Part of a small language model's weights.
Size: 14 layers, width 384, 12 heads of 32 (3 for keys and values), MLP 1536 quick GELU, vocabulary 21705, 38.4M parameters.
Architecture: RMSNorm before each block, rotary positions, no biases in attention or MLP.
Training: a variant of SOAP for these matrices, 454M tokens.
Each number is 128 + 24 x the weight over the matrix's rms, rounded and kept within 0 to 255. Layers, rows and columns count from 0.

# layer 9 attention output (transposed), 384x384, rms 0.0925, rows 6-9,38-41,70-72,102-104, columns 192-383
[[ 96 108 112 126 122 113 106  77 140 132 119 146 136  95 166 102 132 158 105 186 149 135  80 139 105 126 134 132 122 112  90 123 145 173 103 121 151 141 140 143 130 135 127 134 109 119 117 130  95 147 161 103 128 130  97 189 174 122 106 117 175 120  89 151 127 138  99 149 109  89 119 122 165 148 130 141 120 123 155 135 160 151 138 155 158  93 126 169 155 154 123 140 154 121 139 134 133  82 144 140 124 125 136 141 122 131 125 120 129 126  85  90 161 108 124 133 103 113 145 141 103 138 151 160 126 144 115 117 132 123 155 163 174 136  93 132 131 147 102 106 105 145 159 105 130 118 122 134 163 115 106 121  96 157 134 144 152 142 134 147 149 148 115 178 119 146 145 127 122  90 122 103 112 151 125  88 103 111 134  97 139 133 122 126 136 103 100 120 173 128 121 136]
 [117 133 138 142 115 101 139 144 128 154 125 118 112  97  82 127 104 169 153 174 173 125 125 123 102 135 144 110  98 136 133 127 167 119 133  91 126 145 125 145 158 142  86 115 150 177  89 148 104 139 126 155  92 134 133 119 119 128 120 114 115 129 119 151 126  96 127 174 110 106 145 120 130 174 125 115 147 118 106 147 137 127 152 135 128 142 107 122 113 125  94 116 111 149 159 188  98 116 103 103 100 156 154 156 105 140 138 142 112 100 125 113  97 132 158 118 134 105 125 125 135 136 116 112 147 129 139 133 144 149 125 130 153 108 152 168 166 168 128 129 118 135 158 138 127 132 100 110 120 130 139 133 113 115 125 133 122 104 135 146 115 162 145 121 125 103 164 106 162 180 124 101 120 115 133 124 116 172 131  91 129 131 114 138 116 150 121 124 135 104 152 148]
 [185 138  83  93 109 123 143 135 142 141 109 111 131 104 148 115 136 120  91 105 127 148 129 135 130 128 131 132 117 117 121 133 106 147  89 134  93 102 117 150 133 138 173 116  92 144 119 128 126 111 165 166  98 156 132 130 143  91 120 155 158 152 129 127 129 138 161 117 113 106 136 150 154 116  77 133 165  89 106  83  91  92 115 133 125 129 128  88 156 127 111 112 138 131 131 125 126 109 149 128 137 123 122 112 117 105 129 172 146 126 143 175 129 137 136 148 156 153 123 115 151 147 117 129 161 116 124 168 157 124 131 122  89 141  99 139 157 150  92 143 119 121 124 107 131 111 111 145 106 118 129 120  91 145 134 148 128 111  88 157 130  93 118 125 136 118 129 105 126  77  85 120 135 117 157 114  94 171 139 141 140 128  98 103 140 117 155 130 122  64 103 120]
 [159 124  61 172 154  97  84 120 128 128 120 163 102 165 172 120 124  99 148 162 129 131 119 146 147 155 127 140 104 123 197 150 156 129  92 158 132 163 127 132  75 112 109 101 138 154 126 115 111 171 142 139 141 143 128 113 108 139 128 121 145 143 124 187 131 130  98 123 111 150 104 145 102 119  96 107 141 111 116 127 129 147 147 106 121 118 117 100 113  99 106 128 129 110 167  83 147 126 161 168 141 106 149 101 109 144 153 109  57 142 164 125 129 133 115 121 152 106 105 145 119 145 124 131 132 110 152 149 159 140 138 145 124 163 108  89 149  81 100 174 134 142 128 129  83 117 100 148 113 129 117 138 127 130 148  84 148 125 135 124 111 162 123 118 140  97 112  88 143 111 135 129 135  95  88 113 135 109 124  79 172  97 114 138 159 140 115 116 127 130 145  67]
 [140 145 120 104 156 106 122 179 163 153 101 136 131 143 113 136 129 135 105 134 127 145 124 146 115 148  80 145 119 119 125 184  99  56 150  99 114  88 161 110  96 116 126  73 189 128 128  93 168  90 144 153 154 130 138 114 111 123 157 124 100 154 140 114 149 121 159 142 109 106 114 145 104 109 134 148 105 139  94 118 147  86 134 103  97 122 135 107 109 118 132  80 127 120 142 141 141 165 125 143 125 115 107 116 114 123 132 141 170 128 141 135  96 124 129 136 153 112 148 131 114 161 159  69 140 167 122 158 146 135  90  97 131 126 169 100 112  91 112 153 209 121 108 161  83 136 177 118 132 151  98 137 137 118 122 114  98 129 118 162 104 145 125  95 122 126 122 120 118 180 145 149 150 136 120 137  79 182 137 131 134 170  98 104  90 129 123 129 131 140 184 154]
 [129  80 127  95 149 171 110  71  95 104  85 117 143 139 112 135 155 114 114 118 145 166  79 155  91 150 125 116 116  84 122 131 106 119 148 123 160 125 136  89 124 121 158 126 137  97 143 148 116 131 129 100 158 124 169 126 168 106 151  94 127 113 116 118 136 130  97 118 155 173 133 148 138  63 116 129 102 125 126 115 171 109 118 123 104 130 157 146 118 142 152 142 137  64 156 247 140 157 127 127 167 140 124 128 127 115 100 136 119 138 152 119 151 116  96 122 102 111 151 121 152 133 106 123 174 134 194 128 131 171  86 143 142 139 152 111 115 115 112 128 114 151 132 188 145 130 131 128 155 138 121 138 148 162 115  77 134 116 167 109 109 111 101 121 147 129 122 125 133 132 130 104 149 103 112  89 133  91 113 137 137 178 119 137 166 152 171 121 162 182 125 143]
 [129 135 110 204 106 156 121 128 129 125 126 132 145 132  99  93 108 122 125 126 118  98 117 132 143 116 115  92 142 122 135 152 144 122 180 130 120 136 135 104 108 110  85 153 138 147 142 128 175 101 142 123 167  90 152 154 134 137 125 119  73 133 132 149 145 117 121 141 136 113 117 115 145 143 133 124 119 128 171 155  94 131 147 114 137 128 143 172 147 105  98 141 133 120 144   4 152 170 132 146 142 154 126 168  90 192 134 120  89 119 114 172 144 147 103 136 106 138 115 132 149 143 108 110 123 151 103 101 113 129 109 131 126 123  95 115 145 115  95 135 131 103 124 153 142 137 126 131 160 123 119 125 148 160 142  95 107 153 153 132 110 115 153  88 166 144 153 155 123 135 149 106 144 152  78 117 130 145 111  77 145 108 126 112 148 166 105 123 125 146 204  83]
 [119 161 178  86 115 100 153 140 101 142 117  70 144 103 123 143 140 145 126  86 114 115 104 163  82 105 117 112 170 134 124 160 130 103 158 117 110  84 125 101 151 123 120 121 186 146 140 161 116 131 168 105  99 177 122 142 156  92 139 133 102 124 172 121 119  99 122 102 126  99 153 117 147 114 153 113  94 138 119 122 148 186 145 117 120 130 120 123  98 159 111  54 162 201 108 133 121 119 129 116 157 128  93 154 140 147  62 109 125 116 118 140 181  99 115 132  93 118  83 122 133 175 129 130 130 156  78 104 143  89 110 104 118  98  72 144 120  86 161  69 138 116 119  85 170 147 194 128  81 151 143 106 152 164 145 160 129 129 139 108 123 171  99 121 108  88 104 117 128 101 130  95  89 130 136 109 128 125 147 107  63 141 122 111 157 150 145 126  93  91 106 123]
 [111 113 109 161 145 154 123 137  85 151 125 128 170 127 136 147 127 135 131 120 123 147 143 132 136 114 132 124 149 128 109 128 118 125 111 132 133 125  86 175 149 152 142 160 101 104 135 120 117 118 144 150 140 137 114 111 105 146 105 151 138 140 148 120 153 147 121 137 147 150 114  94 138 138 118 111 150 169 122 132 112 135 123  95 174 115 115 131 152 165 132 162 111 148 123 151 109 141 131  96 114 136 127 160 127  98 162 148 119 137 153 135 126 133 133 126 119 120 112 144 133 103 101 125 108 110 162 128 111 131 121 162 128 145  89 135 134 129 157 130  63 131 136 173 138 131 112 114 120 148 133 106 101 101 140 121 132  76 125 142 152 101 126 121 102  99  86 186  97 106  97 168 155 115 123 139 154 123 115  99 133 126 125 150 143 159 137 133  93  96  93  90]
 [179 172 126 198 143  87 122 133 130 128 137 138 156  91 152 123 152 158 125 116 104 116 126 154 154 127 118 156 139 150 110 118 138 139 140 163 138 140 121 173 138 105 135 121 109 115 115 142 156 101  89 128 124 159  89 117 115 145 111 157 118 169 133 142 115 145 113 145 154 109  99 139  84 167 105 135 143 111 134 128  86 153 161 115 133 147 131 138 141 114 107 134  99 140 117 115  89 110 112 159 137 147 110 128 118 155 141 122 139 143 127 146 121 147 133 116 160 129 116 112 134 130 152 139  82 127  85 111 132  45 115 127 104 149 137 126 131 119 146 117 117 133 108 119  65 112 150 102 140 105 131 172 131 117 174 167 108 115 135 142 136 120 109 138 107 143 150 138 120 130 110 140 112 120 127 156 113 140 133 117 103 106 143  87 124 131 154 152 122  81 113 122]
 [117 131 174 120 144 104  92 118  99 130 127 117 107 136 125 106 149 124 138 140 138 136 147  78 122  85 154 159 117 134 140 139 113 117  99  97 122  84 121 151 123 160 152 121 119 128 146  93  64 193 107 124 120 123  90 117 120 119 139  85 146 127 119 107 114 104 134 134 145 113 117 131 150 127 142 145 149  95 128 135 151 148 167 116 111 158 157  93 108 111 116 123 109 143  95 138 107 128 139 140 136  97 124 122 144 129 153 140  96 120 145 104 142 145 122  83 120 121 128 127 116 112 171 149 119  76 125 182 129 134 111 125 121 101 138 145 112 136 147 115 136 138 149 117  98  98 132 144 137 131 113 128 139 115 111 117 102 134 136 138 126 130 127 132  96 133  95  93 118 125 102 160 135 116 133 170 142 102 148 141 129 142 131 140 152 109 145 129 102 118  96 170]
 [175 106 165 158 141 106 105 105 138 127 121 179 126 100 120 113 115 154 146 102 144  90 147 165 121 142 135 121  87  96 159 128 178 108 175 115 133 119 155 117  69 101  85 174 111 121 118 160 136 116  99 124 139 128 144  97 114 168 126 128  96 131 121 155 143 144 139 155 129 120 150 172 134 121  99 155 142 155 124 150 115 140  97 126 169 103 170 138 100 112 135 100 115 109 115 133 149 150 105  99 133  89 142 114 152 119  76 121 128 164  67 121 112 112 124 115 138 118 104  98 129 161 110 111 122 110 133 109 166 123 170  51 113  53 145 131 128 130 142 148 125 133 119 135  90 153 103 122 117  90 126 164 146 134 107 121 114 115 135 136 126 170 159  69 145 133  89 120 123 142 129  93 156 118 171 139 127  99 101 142 130 167 123  63 124 133 155 146 113 130 154 127]
 [ 92 103 129  79 135 172 138 103 119 143 132 143 167 142 159  90 136 113 115 109 146 153  99 150  87 106 114 107 177  99 137 134 110 148 115 108 102 111 124 112 128 152 136 103 112 103 125  95  88 130 144 115 144 141 177 164 134 131  99 134 109  73  94 118 104 126 121  88 119 167 157 124 145 109 124 103  86 146 164 102 154 108 123 121 154 133 126  93 113 170 154 167 140 138 122 219 155 156 100 133 145 105 109 108 148 102 129 121 131 132 182 164 166  86 122 135  93 143 145 121 136 150 125 148 142 137 122 122 146 101 151 126 152 130 130 124 119 102 122 144 142 150  80 128 157 117 121  89 149 153 164 123 110 156 111 117 141 142 179 154 153 136 106 151 126 136 128 109 111 101 154 133 155 119 103 109 174  97 148 119 200 151 120 134 107 141 113  98  75 180 129 111]
 [102 123 121 188 130 146 113 115 127 131 120 141 119 107  96 141  97 141  92 129 109  80  76 140 113 151 131 116 144 138  96 179 189 100 218 149 125 172 140  99  87 112 114 114 136 121 138  98 153  95 101 127 107 118 133 133 124 130  96 148 137 141 123 135 137 141  93  77 141 150 131 150 119 130 164 113 165 129 124 134 149 121 113 148 109 165 119 145 104 161 133 107 103  92 137  45 127 131 118 142 133 152 164 112 124 132 132  90 132 119 132 158 149 115 147 141 149  76 143 205 159 139 134 128 152 131 115 141 102 115 128 127 156 103 125 128 116  95 123 116 133 133 125  83 152 141 162 114 138 140 122 140 131 140 146 147 146 143 129 131 172 138 128 156 135 130 138  92 116 126 170 141 104 132 112 106 125 164  96  86 201 140 175 156 123 123  92 150 131 152 166  81]]
# layer 9 attention value, 96x384, rms 0.108, rows 7-9, columns 192-383
[[152 124 104 103 140 154 101 136 139 158 107 129 107 160 151 129 139 126 134  75 173 138 151 144 127  93 142 128 115 122 143  99 112 114  98 142 129 110 151 116 118 114 123 120 136 126 142 111 122 128 133 121 140 103 156 187 100  90 159 105 135 116 131 115 180 131 100 152 115 119 118 138 160 134 131 153 114 114 119 144 129 114 104 136 125 119 148 182 133  88 126 142 139 143  72 162 143 149 105 117 103 129 152 136 119 110  78 133 120 116 126 121 157 131 155 130 119 164 136 120 134 125  99 118 149 137 124 136 125 163 135 145  99 102 128 116 137  88 131 136 125 130 141 114 168 159 111 114 154 117 119 100 134 153 108  92 135 130 128 115 112 117 139 115 135 119 116 125  99  98 150 155 166 154 120 113 151  98 114 136 165 120 134 132 157 156 112 132 144 158 151 152]
 [ 94 124 141 131 138 122 114 139 119 110 125 146 109 165 103 125 126 139 128 150 146 131 106 117 124  77 113 109 132 159 107 151 161  97 123 133 156 143 148 121 138 144 131 115 154 108 129  94 141 131 147 117 143 135 170 136 124 180 153 125 123 164 120 151 150 167 140 150 110 120 139 113 103 142 185 121 118 137 114 130 128 167 119 122 136 141 153 148 114 144 153 123 113 112 131 115  89 123 104 146 156 138 123 189 131 174 102  94 120 128 142 132  97 126 115 149 164 107 149 122 124 112 134 106 136 124 171  95  84  92 110 136 125 118 113 137 144  99 129 123 124 155  98 131 129 127 106 142 137 102 105 115 125 141 129 119 143 133 146 131 139 113 150 151 134  94 138 103 103 154 162 114 138 142 129 117 152 127 117  80 126 113 132 122 103 156 147 142 160 113 172  88]
 [114 173 140 126  97 131 147 131 122 140 124 134 123 119 124 142 125 148 124 134  93 171 111 127 140 133 154 109 153 156  99 116 151 135 151  78 139 122 117 112 158 110 107 108 129  93 138 138 121 106 168 117 125 143  63 141 107 109 163 173 152 140 129 132 140 149 130 109 110 141 167 100 118 107 150 166 123  76 113 127 125 162 104  89 147 130 132 108 131 162 141 132 125 159 133  92 172 124 105 115 112 144 132 142 130 126 136 118 113 107 127 154 147 105  85 111 132 129  71 118 122  97 166 130 147 156 145 151 132 114 108 163 169  98 127  86 175 111 158  85  95 147 115 124 139 128 127 123 136 150  96  79 133 144 130 132 142  99 132 139 168 158 113 106 149 146 158 125 113 141 120 146 115 134 120 135 132 161 126 123 101 101 134 126 104 115 151 141  94 130 106 137]]